Each number is 128 + 32 x the weight over its row's rms, rounded and kept within 0 to 255. Layers, rows and columns count from 0. The size above them is the row's rms in percent of the matrix's.

# layer 3 MLP up, 256x64, rms 0.206, rows 215-255, columns 0-63
size [ 94 111 102  97 103  99  95 108  94 101 102 112  89 104  92 110  99 109  97  95 100  99 108 107  96 106  95 101 101  90 104  99  97 101 108  98  99  90  93  94 107]
[[118 127 157 129 102 137 115 183 121 165 100 153 170 124 151 156 156  73  48 156  94 118 171 180 125 138  94  94 108 141 114 164 105 120 112 128  74 119 167 137 154 107 137  84  99 157 117 118 143 145  83  75 158 136 107 115 154 175 108 139 158  63 149 212]
 [141 141 104 171 178  83 111  85 116 171  93 133 158 152 144  93 106 168 150 102 180  95 126 114  70 158  78 139 148  98  80 122 112  96 144 155 138 166 193 116 143 132 204 142 145 126 107 127 131 142 119 129  95 115 122  91  73 199 128  68 109  94 142 158]
 [125 138 140 132 124 141 146 141 136 112 136 130  97 109 168 119 169 161 220 153  99 148 108 129 102 150 126 120 125 112 136 180 110 113 119 148  81 109 192 137  50 106  85 176 120 114 152 159 156 156 149  95 152 156  87 129 133 127  86 169 105  52  51 163]
 [127  95 136 144 104 137  85 153 120 139 102 141 132  68 197 166 107 132 114  93 139 173 122 126 144  77 151 134 130 129  87 132 168 130 177 137 173 131 111 123  98  81 102 146 105  89 199 141 132  84 183 158  32 119 158 133 161  88 116 102 184 131 133 152]
 [141 171  86 123 115  93 103  87 168 111 129  98 132  96 171 192 134 181 160 169 151  85 174 159 176 121 162  97 172 120 138  94 130 102  84 129 135  84 119  90 132 193 115 150 135 142  59 139 139 110  82 109 155  87 115 165  89  86 124 147 145 103 169 141]
 [124 160 121  81 127 125 161  82  91  97 108 120 130 122 119 102 120  91 138 123 114 161 106 163 147  91 123 150  21  97  90 139 136 110 175 155 122 165 201 198 142 134 157 149  91 171 114 127 115 127 137 138  90 193 137 145 133 165  82 118 113 136  79 172]
 [121 186 120 172 106 115  76 133 161 137 102 138 101 103 161 125 173 117 112 165 127 166 184 204 142  74 148 144 126  74 146 165 141  91  80  47 168 136 107  87 117 112 100 145 118 151 114  70 148 155 158 171 113 143 151 136 112 112  84 136 132  81 109 124]
 [181 138  84 108 120  61 105 183 146 163 101 108 127 114 118 142 121  66 165 174  82  89 130  83 113 158  91 107 162 115 143 131 175 169 158 125 178 137 169 169 136 143 114 132 143  74 108 112 182 177 113  79 132 141  97 113 122 158 161 118 122  63 149 148]
 [138 149 117 138 103 130  64 109 174  90 115  84  85 113 121 128 152 170  92 121 175 160  99 194 159  79 121  94 157 114 109 108 130  85 131  90 137 183 138 133 101 128 101 183  65 130 158 101 145 214  82 146 128 156 126  88 106 128 110 127 148 128 135 185]
 [180 115 117  88  76  98 144  88 154 127 138 171 126 172 177 134  90 175 169 122 117 118 102 186 103 131  86 131 148  93  99  84 128 116 134 129 119 150 128 169 153  93  97 108 123 111 146  98 128 173 138 137  82 179 129 138 158 224  89  61 117 139 124 165]
 [186 111 134 159 147 147 148 146 128 158 119 168 134 152  96  84 183  83  55 120 122 179  97 129  52  98  98 110 110 102 131 158  69 111 111 140 112 149 102 135 113 121 149  71 151 156 102 171 126  95 167 163  88 184 110 131 119  84 151 160 155  97 163 112]
 [143 147 129 162 158 109 109 129  84 113 139 103 111  93 124 173 139  81 104 133 101 188 101 194  70  81 146 138 221 102  84 182 148 107 147  98 136 157 122 115 170 112 106 135 173 142 160 166 135  89 140 102  87 132  89 121 144 158 105  64 141  98 141 142]
 [135 125 136 218 125 126 107 124 188 173 105 162 117 123 132 154 127 160 140 132 137 101 117 116  77 103 111  88 127  55 122 161 139 124 149 104 204 129  80 143  57 103 133 110 149  91 113 123 124 104  81 128 177  90 129 147 109 118 152  98 168 206 105 136]
 [162  88 124 135  66 128 152 128  98 133 124  75 102  92 157 121 155  81 138 156  56 144  99 175 134 162 110 107 209 108  85 174 188 122 113 117 120 124 181 125 139 108  86 165  92 107 156 133 141 153 110 136 119 132 165  95 156 179 133 102 123 108  64 162]
 [155 103 143  75 185 167  72  68 164 115 144 171 105 154  77 115 173 143  63 119 103 156  98 193 126 133 135 116 133 148 103 132 118 150  68 114 164 196 140 144 115 103 163 139 157 108 147 164 134 129 138 135 109  97 161 144 162  98 107 147  93 115  81  78]
 [113 118 121  90 112 170 102 156 125 115 124  51  59 112 119 123 124 163 125 108 126 168  77 153 119 134 193 109 164 179  88 111 159  70 102 188 147 180 110 102 144 137 143  87 121 170 110  89 110 125 111 113 142 154 162 119  95 150 191 101 175 172 118 144]
 [117 115 182 131 131 158 128 106 125 104 101 106 109 109 155 105 118 111 158 147 132  59  81 157  51 125 145 126 144  94 139 168 115  82 127 158 180 152 152 144 159 107 120  93  81 147 179 216 131 131  68 101 142 160 140 130  49 134  83 136 138 115 129 160]
 [107 182  97 132 161 166  85 145 153 128 106 139 111  71 150 101 104 136 147 115  77 144 135 100  74  81 149 117 137 149 161 172 118  74 162 124 100 154 128 123 136 187 114 143 158  89 157 167 151  65 147 139 158 121 114  92 156 117 137 151  41  91 181 164]
 [127 146 204 171 131 137 162 119 143 110  95 110 127 172 121  99  65 111  94  99 121 162 160 213  73 184 163 145  71 167 115 129 115 148  96  79  85 103 136 109 145 158  93 137 141 121 112 136 128 109 127 199  96 139 164 106 119 159  89 127 151 137  98  98]
 [128  83 152 173 131 162 128  56 160 100 136 112 156 115  85 170 104 127 175  82 132  93 124 110 109 110 123  96 100 150  91 164 142 186  97 172 160 126 206 125 113 179 148 144 173 144 153 123 113 110 114 163 153  89 142 121 104 103 115 126  68 128  47 127]
 [152  67 143 105 114 121 106  87 121 146 115 166 109  82  95 124 184 116 120 188 144 171  84 155 207  91 164 152 102 115 125 152  84 144 101 160  57  92 200 111 151 128 118 169 175 117  87 141 110 123 121 163 139 142 160 149 121 127 153 135 144  75 146 118]
 [102 182 122  95  62 162 143 175 155 151 101 132 155 153 164 183 163  97 156 152 107 120  66 120 177  64 156 149 186 116 117 154  89 120 132 127 119 164 156 110 105 103  98 157 193  93  94 105 153 129  79  96  87 130 137 139 130 133 105 172 104  81 139 137]
 [157 193 127 104 164 140  93  86  72 138  80 121 129 108 122 141 136  84 163 135 116 110 110  62 172 160  69 174  81 134 125 109 162  92 146  99 158 186 153  94 178  91 140 131 130 170 117 126 146 174 136 116 115 159  84  88 116 167 136  90 139 143 133 185]
 [134 150 161 204 154 111 139 102 160 130 114 102 112 105 120 218 113  56 145 144 103 150 185  35 118 119 141 172 111 122 155 136  93 134  74 115 170 140 143  58 143 128 152 106 103 145 108 143 140  81 126 114 117 113 128 123 148 126 107 148 186 104 124  97]
 [136 123 130 190 138  74 121 122 123  95 188 122 140 129 155 191 152 127 106  74 131  97 130 137 174 140 151  99 131 106 111 169 123  80 109  96 143 149 154 104 152 187 110  45 112 129 110 119 180  91  96 146  91 179 106 109  74 148 150 135 192 140 102 164]
 [219 178 133  55 147 157 163 142 117  69 110 129  88 119 114 126 123 127  68 137 171 174  98 124  95 122 146 179  82 159 124 124 119 135 170 113 128 141 117 147 147 128 139 177 148  99 106  83 107 122 114  61 117 161 141 112  87 151 104 115 175  63 134 129]
 [148 111 130 141 120 111 168 147 114  83 131 149  64 139 142 185 140 144 116 147  96  99 128 144 121 106  46 113  90 157 125 100 143 174 124 205 117 155 149 135 149 105 142  92 181 151 131 119 164 110 125 143 177 187 152 101  70 109 124  87 135  41 138 100]
 [168 164 106 141  80 129 113  94 143  83 118 134 159  99  94 159 102 135 108 129 130  87  55 164 103 164 135 157 166  48 135 105  97 104 121 118 189 129 195 122  96 110 156 176 169 116 152 143  56 110 143 145 132 145 156 117 166 110 155 123 122 133 195 130]
 [122 170 123 144 129 175 163 140  88 138  75  77 164 139 163 114 128 149 143 163  56 164 149 147 123 142 123 170 111 183 145 141 107 149 155  63 143 147  59 183  69 142 134  82 174 165 137 109  98 101 128 100 121 129  92  71 122 129  86 122 164 143 114 151]
 [190 143 126 181 134  88 165 143 149 126 110 137  88 147  95 212 162 114 155 143 128 112 133 150 128 113  68 121  98 111  83 161 121 154  66 141  87 102 120 111 106 140  98 182 156 125 157  99 168  72 121 166 135 104 120 149  72  80 192 139 137 120 112  93]
 [110  78 175 124 164 180 186 134 125 136 170  82  41  78 191 173 172 153  97  80 115 153 124 112  74  90 127 102 132 122 119 174 127 117 127  98 164 120 109 118 125 158 138 132 144 104  82 100 153 133 176 140 104 106 101 143  93 184 109 133 150 120 157 122]
 [103 139  88 105  62 127  88  97 170  88 121 125 155 162 130 164 172  94 145 108 159  75 125 122 151  74 103 170 122 169 112 154 117 177 105  86 187 166 146 115 119 141 169 127  99 134 121 137  98 126 147 182 141 134 179 154 179 109 133 152  81  81 130  62]
 [149 141 148  88 141 176  76 138 123 135  54 132 145 101 155 137  68 126 127 100 111 112 103 192 125 157 148 122 133 147 157 142  93 155 139 160 104 151 113  67 119 171 144 172 150 100  34 137 110 160 155  87 110 123 115  98 151 138 127 182 120 165  60 147]
 [197 176 164  61 171 143 107 132 158 170 123 111 105 130 134  67 103 208 113 129 140 171 119 139  88 157 126 160 142  82 169  87 119 104 117 171 130 134 105 131 132 135 137 134  76 135  52 131 101 143 105  96 110  82 139 129  86 165 153 155 141 115 132 178]
 [138 109 132  71 165 124  89 142  64  70 128 149 177 114 180  97 126  58 110 142 188 116 141 155 132 101  99 130  98 141  93 168 170 137  95  68 157 144  98 133 101 114 126 200 120  82 110 125 136  70 156 174 119 114 146 129 167 137 141  94 152 134 167 126]
 [130 123 173  99 170 110 131  71 117 128 219 125 159 101 168 112 104 154 141 163 188 124 135 141 134 159 114 170 119 129  82 140 146 186 120  82 141 156 108 118  70 105  91  97  83 126 145 109 144  97  90 128 104 163 135  79  92 154 123 115 108 198 153 175]
 [166 153 143  83 111 107 132 132 193 153  93 171 167 158 153 142 118 154  91 133 112 131  92 121  78 180 150  81 175 123 171  77 172 124  75 171 119 149 146 124  94 140 117  87 120 124 146 148 101  57 112  69 136 151 150 119 191 111  95  81 144 136  98 123]
 [148 185 145  99  96 162 129 137 119 130  89 117 142  93 183 138 186  94 143 145 125 160 177 169 102  97 118 136  94 106 168 100 164 155 182  94 103 118 106 105  66 124  97 137 172  87 121  97 130 136 151 139  63 100 153 112 141 132 135 105  62 184 187 107]
 [160 113 162 149 139 128 112 140 130 103 164 151 148 107 138 112 113 179 148 158 124 160 101 111 122  95 152  81 110 165 159  94  67  99 127  82 167 136 154 174 108 129 252  93 142 144 114 154 145 116  88  87 199 100 134 128 131  97 176 103  98 139 103 120]
 [130 189 202 138 156  86 153 148 130 119 110 140 145  94 101 124 148 139 153 133 129 102 100 104 133  83 173 121 151 139  53 104 129  99 148  75 153 104 121 177  91  86 168 107 114 115  94 164  94  76 162  84 121 130 208 116 142 127 129  93 175 133 141 182]
 [116  76  75 168 107 168 123  86 105 160 198 159 138 158 137 144 109 140 124 129 182  96  91 141 149 128 152 171  83 125  99 104 109 148 117 169 163 175  35 110  93 124 117 104  77 107 142  94 106 117 149 148 127 163 158 112 123 109 160 121 117  81 182 165]]
# layer 3 MLP down (transposed), 256x64, rms 0.152, rows 215-255, columns 0-63
size [ 99 120  97  93 101  92 100 110  97  99 101 125  88 119  87 113 123 113  90  89 104 107 106 105 101 106  93 103 104  98 104  95  96 113  99 107 111  93  88  88 103]
[[143 130 104  84 161  97 168 124 131  75 149 162  93 106 121 131 116 144 186  97 119 114 109  74 119 134 159 122 120 145 123 149 108 104 175 120 129 143 102  91 180 112 104 137 208 133 152 189  99  80 223 146 129 136 150 139  91  88 137  78  88 163 123  92]
 [157 112 161 154 161 106  86 131  96 126  86  85  88 140 111 163  83 176 164  89 152 161 128 117 140 187  62 157 117 168  54 163 162  75 123 136  81 104 167 128 105 171 154 157 115 130 120 110 101 111 164 129  66 154 137 149 120 173  99 121  90 139 141 146]
 [163 114 155 138 126 131 136 145 130 156  95 161 140 155  81 163 138 122 124 123 133 130 141 103  75  87 154 152 119  99  99 148 171 139 144  86 134 107  43 157 107 127  64 131 152 132 201 169 113 104  86 149  74 104 104 124 133 164 176  96 167 149 213 164]
 [177 132 153  73 160  41 104 144 194 137 142 139  72 126 113 112 135 118 105 174  75  91 122 196 129  84 146 173 118  90 157 103 135 130 124 187 160 135 120 143 125  82 142 104 114 151 115 160 110 119 154  75 138 139  82 106  77 122 104  95 137 158 139 161]
 [ 97 100 113 129 133 155 123 107  88  56 123 164 115 163 158  67 122 135 179 147 142 195 173 149 139 135 147  95 155 111 108 114 155 133 144  65 130 174 100 163 148 113 144  58 135 180 205 135 105 145 121 130 100 140 148 138  94  79 135  82 169 140 136  91]
 [125 114 133 165 156 139 144 191 126 191 115  98 133 119 137 159  99 135 102 157  88 147 189  76 147 153  93 111 155 137 183 115 122 137 142  98 121 132  65  96 140  79 143 105 167 107 150  94 164 107 103 110 115  33  79 175 133 157  88 122 132 176 155 141]
 [124 101 161 130 143 108 157 126 119 144 125 116 163  85  93  87  83 170 154 131 196  89  91  96 164 154 112  74 147 128 172 109  49 124 134 130 109 118 178 117 131 156 145 122 148 116  74 188 156 120 119  56 117 135 103 167 102 113 148 163 170 170 177 146]
 [ 88 105 122  83 173 153  50 129 119 142 121  99 139  63 137 156 136 112 152 107  88 117  86 131 167 206 135 128 125 208 125  67  97 110 117 101 117  76 123 178 114 117 112 140 133 115 135  98 126 170 142 122 145 103 149 164 106 167 118 104  75 133 167 178]
 [ 97 162 125 117 162 131 181 101 149 172 176 127 116 123 130 103  99  95 148  95  84  73 112 102 167 163 132  82 125 112 114 119  93 173 125 150 125 115 128 128 111 116 168  76 191 144 102 168  94  88 157 157 166  80 128 189 130 109 120 203 163 132  65 127]
 [125 108  92 135 168  93 118 121 115  98  95 128 116 116  99 127  95 127 150 174 136  99 161 132 132  91 122 104 152 115 183 122 192 106 157 158 145 102 203 104 136  78 202 129  75 143 203 148 143 125 100  79 118 122 148 198 140 105 105 143 159 117  65 137]
 [ 32 144 143 102 148 125 127 176 127 113  98 119  81 109 141  92 163 121  98 172  82 133 139 122  93 137 149  98 158 172 149 118 103 139 114 175 130 145 183 124 183 139 162  95  98 117 130 150 145 159  70  92 139 165 170 113 113 156  78 103  61 151 179 114]
 [174 137 104 143  93 102 139 124 148 131  95  90  68  80 127  97 136  77 107 102 113 143 151 171  52 153  82 136 187 148 115 145 165  88 129 141  92 191 158 102 159 154 150 135 136 103 115 124 158 134 134 150 134 160 142 112 181 158  75  80  84 131 132 193]
 [110 178 155 138 140 117 158 178 172 117 138  85 165 140 141 120 171 128 148  68 108 131 163 144 229 107  82 141 136 136 116 122  91 106 109 126  63 161 131 175 146  84 124 159 165  92  79 119 143  93 106  85 150 122 139 171  97  78 143 143 153  97 162 107]
 [171 100 106 110 116 107 113 164  61 172  71 139 138 109 108 121 127  79 151 181 110 149  99 156 151 145  70 123 173 109 115 152 173 150 120 132 146 174 125 180 143 133 106 162  31  76 115 125 154 110 107 138 106  95 145 144 123 131  88 126 147 115 139 204]
 [157 161  86  99  93 129 145 123 106 179 115 157  97  45 155 145  80 135 161 125 122 146  60 102  86 190 177 112 155 167  92 136 113 143 113 138 151  85 175 146 138 141  81 137 133 164 122 117  98 108 153  85 133 135 186 144 117  78 125 109 166  74 133 157]
 [ 71 132 117  71 120 120 112 146  76 121 193 107  89 123 103 190 140 128 132 117 109  95 115  93 144 132 154 128 120 158 152 106 179  92  81 163 133 165 141 126 116  80 184 128  96 127 101  69 135 179 114 154 149 125 117 130  75 138 191 180 163 184 154 141]
 [124  92 135 137 146 133 153  55 108 124 172 148  79  93 122  71 117 131 172 164 141 106 148 145  82 170 115 112 160 150  96 114 185  99 109 139 106 154  98 141 120 114  87 204 157 119 117 162 114 179 120 128 153 125 172 177 165 101 184 132 109  80  69 145]
 [160 132 110 114 142 101  82 160 117 113  99  95 180 111  97 188  89 127 113 125 120 138  85 148 140 139 139  98 148 108  97 125 113 138  96 162 102 143  64 137 100 149 130  72 198 119 188 144  80 175 102 130 134 226 116 130  75 158 137 145 120 181 125 135]
 [114 117  62  87 100  75 109 113 135 109 186 119 103  93 147 144 170 177 120 130 164  73 105 103 195  82 111 112 133 156 144 115 132  93 115 148 157 136 159  93  94 110 175 122 152 165 185  99 141  81  86  77  85 132 170 142 144 102 169 119 131 137 127 177]
 [163 148  54 114 121 129  95 159 157  85  78 170 106 141 194 118 128 120  93 125 115 122 111 150 201 132 155  64 143 102 142  94 115 110  87 126  93 164  88 182 170  76 123 140  78 121  89 146 111  99  78 113 136 166 110 135 158 171 128 178 130 141 134 120]
 [152 130 103 147 157 154 116 118 102 132  69 117 126 159 122 171 171 146  86  79 157 121 113 180 105 170 137 125 182 105 160 156 141 184 102 164 136 126  66 200 146  87  70 119 104  36 100  98 155 130 162 131 103 134 148 118 103 144 128 118  88 125 160 131]
 [119 136 128 130 162 161  77  62  88  93 169 116 129 123 161  62 102 168 117 121 168 172 148  71 143 184 123 187 134  58 105 119 138  95 170 144 135 140  93 164 132 179 134 111  85 109 111 159 122 176 125 150 148 137 125 136  70 126 186 122 135 152 138 100]
 [118 114 140 171 122  98 171 167 166 152 159 135  89 147 108 115  96 150  99  70 118 139 103 178 155 113 106  72  97  81  95 170 147 107 122 121 152 115 138 182 157 118 110 135 135  70 183 169 154  58  84  94  97 138 189 175 141 122  97 155 164 109 142 140]
 [ 82  72 112 159 146 122 129 122 116 117 125  93 144 152  74 138 158 106 148 152 109  86 117 113 128 114 140  61  84 172 106 134 180 178 122  98 172 106 134 157 109 132  82 136  90 122 130 163  78 147 220 100  97 114 136 177 131 181  78 137 115 113 185 132]
 [140 177 178  70 118 115  68 134 103 140 119 136 126 133  98  78 130  86 112 122 131 144 152 167  85 166  95  90 140 107 156 100 128 137  98  78 135 193 143 129 139 108 165  99 150 199  78 150 128 153 129 143 115 148 108  71 116 159 123 171 200 171 108  83]
 [ 84  83 115 189 126 125 113 145 162 164 131  98 173 120 183 153 143 153 172 163 114 100 113 115 159  80  66 100 122  83 135  70 169 146  44 161 152 184 142 119  83 153 101 122 114 112 158 146 129 119 131 166 158  85 122 113 154  68 142 111 131 146 101 134]
 [186 121 122 118 210 136  88 151 193 130 104 144 170 140 187 120 122 129  97  80 166 143 102 102 118  84 162 131 127 126 127 101 136 103 165 101 129 138 119  62 173 135  76 165 129 175 140  78  62 114 134  92  86 130 130 107 172 156 152 155 101  96 118 126]
 [110 161 146 111 141 120 165 151 123 148 116 113 114 182 165  67 179 104 202  95 100 166 149 122 145 155 116  84 119 169 134 178 108 115  89 129  53 151  69 104 133 162 135 102 122 111  82 100 172 147 116 114 139  96 126 177 120 150  98 196 130 147  78 130]
 [107 144 118 149 102  94 125 175  66 148 126 189 113 138  87 134 150 128 127 174 160  94 154 107 155 144 115 221 112  76 124 163 135 172 122 103  79  83 118 178  78 143  93 143 132 129 139 114  96 149 175 147  92 158 118 117 102 115  89 109 154 123  66 174]
 [103 114 130 119 135 154 170 157 177 122 114 161 140 151  50  92  63 173 141 116  95  73 175 181 111 127  90 100 130 140 138 134 120 119 169 103  88  83  69 121  96 152 125 176 129 164 106 151 120 173 114  96 152 145  69 130 116 114 109 162 143 134 195 160]
 [103 126 133  67 183 134 170  49 151 129  78 152 141  85 164 143 151 133 142 111 141 164 183 100 123 107 116 143 133 179  86 125 160 114 117  62 112 147  77 136 133 116 147 129 106 136 133  32 160 121 180 196 125  98 140 123 118 125 118 120  94 106 139 114]
 [146 159 130 115 141 127 183 129  51 121 129 140 106 128 139 106 113 112 125 113 137 147 159 146  81  93 132  93 129 125 139  53 118 112 183 141  58 127 159 118 138  67 172 143  82 115 157 191 130  85  92 166 147 174  72  71  91 152  89 126 113 113 112 147]
 [104 139  87 121 102 128 155 131 108 198 195 121 120 168 127 173 191 104 119 148  85 160 151 176 117  89  96 104 106  99  61 147 182  97 111  79  98 143 146 188 138 116  97 108  84 122 177 141 126 112 127 153 161  97 138 100 135  94  95  84 114 125 168 102]
 [140 118  76 137 128 139 119  51 169 127 141 137 118 116 125  87 109 104 194 143  91  97 110  93 108 172 122 129 118 181 105  63 114 136 154 113 149 103 107 130 193  63 100 167  75 177 171 148 132  95 113 171 150 159 119 175 166 159 153 127 101 121 106  97]
 [173 145 140 140  84 127 133 120 167 105 146 104 143 140 169 102 127 128 142 166  86 185 116 171 130  38 106 180 129 141 137 151 132 132  97  93  91 148  90 132  71 170  88 177 165 126 118 189 103 136 141 161 179  98 108  91 110 124 137 114  98 206 140 125]
 [158 131 151  94  79 140  71 118 107 103 104 142 177  97 143 107 162 171  97 181 142 115 161  74 132 180 120 182 123 193 156 105 116 167 184 121  88 136 116  95 151 140 111  39 103  96 169 153 107 161 116 156 133 160  88 114 108 135 145 142  98 107 113 146]
 [123 144 166  89 143 183 141  79 114 155 124  98 130  72 121 114 121 127 108 174 159 107 154  71 162 105 141  88  96 170 147 178  54 127 144 111 107 149 164 176 132 103 114 130 133 120 169  90 125 158 151 222 111 123  86 120 137 163 168 139  77 151 163 117]
 [149  66 172 102 123  93 167 105 155 123 135 111 120 163 102 120 121 106  69 118 152 136  98 120 131 111 152  89 127 148  93 116  76  92 105 160 163 170 152 128 182 110 178 175  68 181  87 105 152 138 123 140 193 155 102 162  91 121 137 115 171 120  63 163]
 [ 85 147 111  84 151 105 192 130  76 109 156 135 100 130 138  95 107 107 109 102 154 147 153 181 169 108 124 143 143 129 104 184 132 137 119  76  94 122  57  84 209 162 122 185  79  83 139 118 100 147 169 170 166  82 106 146 118 123 109 155 125 133 131 100]
 [135 114  39 126  87 111  99 128  83 164 172 133 110 144 192 149 112 147 189 134 161 192 126 169 118  82  88 131  94 150 192 152 103  97  91 136 142 142 127  68 116 122 120 144 135  81 121 127 122 138 172 172 133 138 102 141 122  74 147 129  95 111  71 140]
 [118 163  89 147 207 144 138  89 107 179 176 116 216 170  91 119 129 134 102 139 112  91 145 178 143 147 162 115 166 185  92 130 105 102 165 106  77  74 131  80 154 113 110 152 155 109 142 127 104 129 117  79 122 115 126 105  94 120 132 153  98 160  83 159]]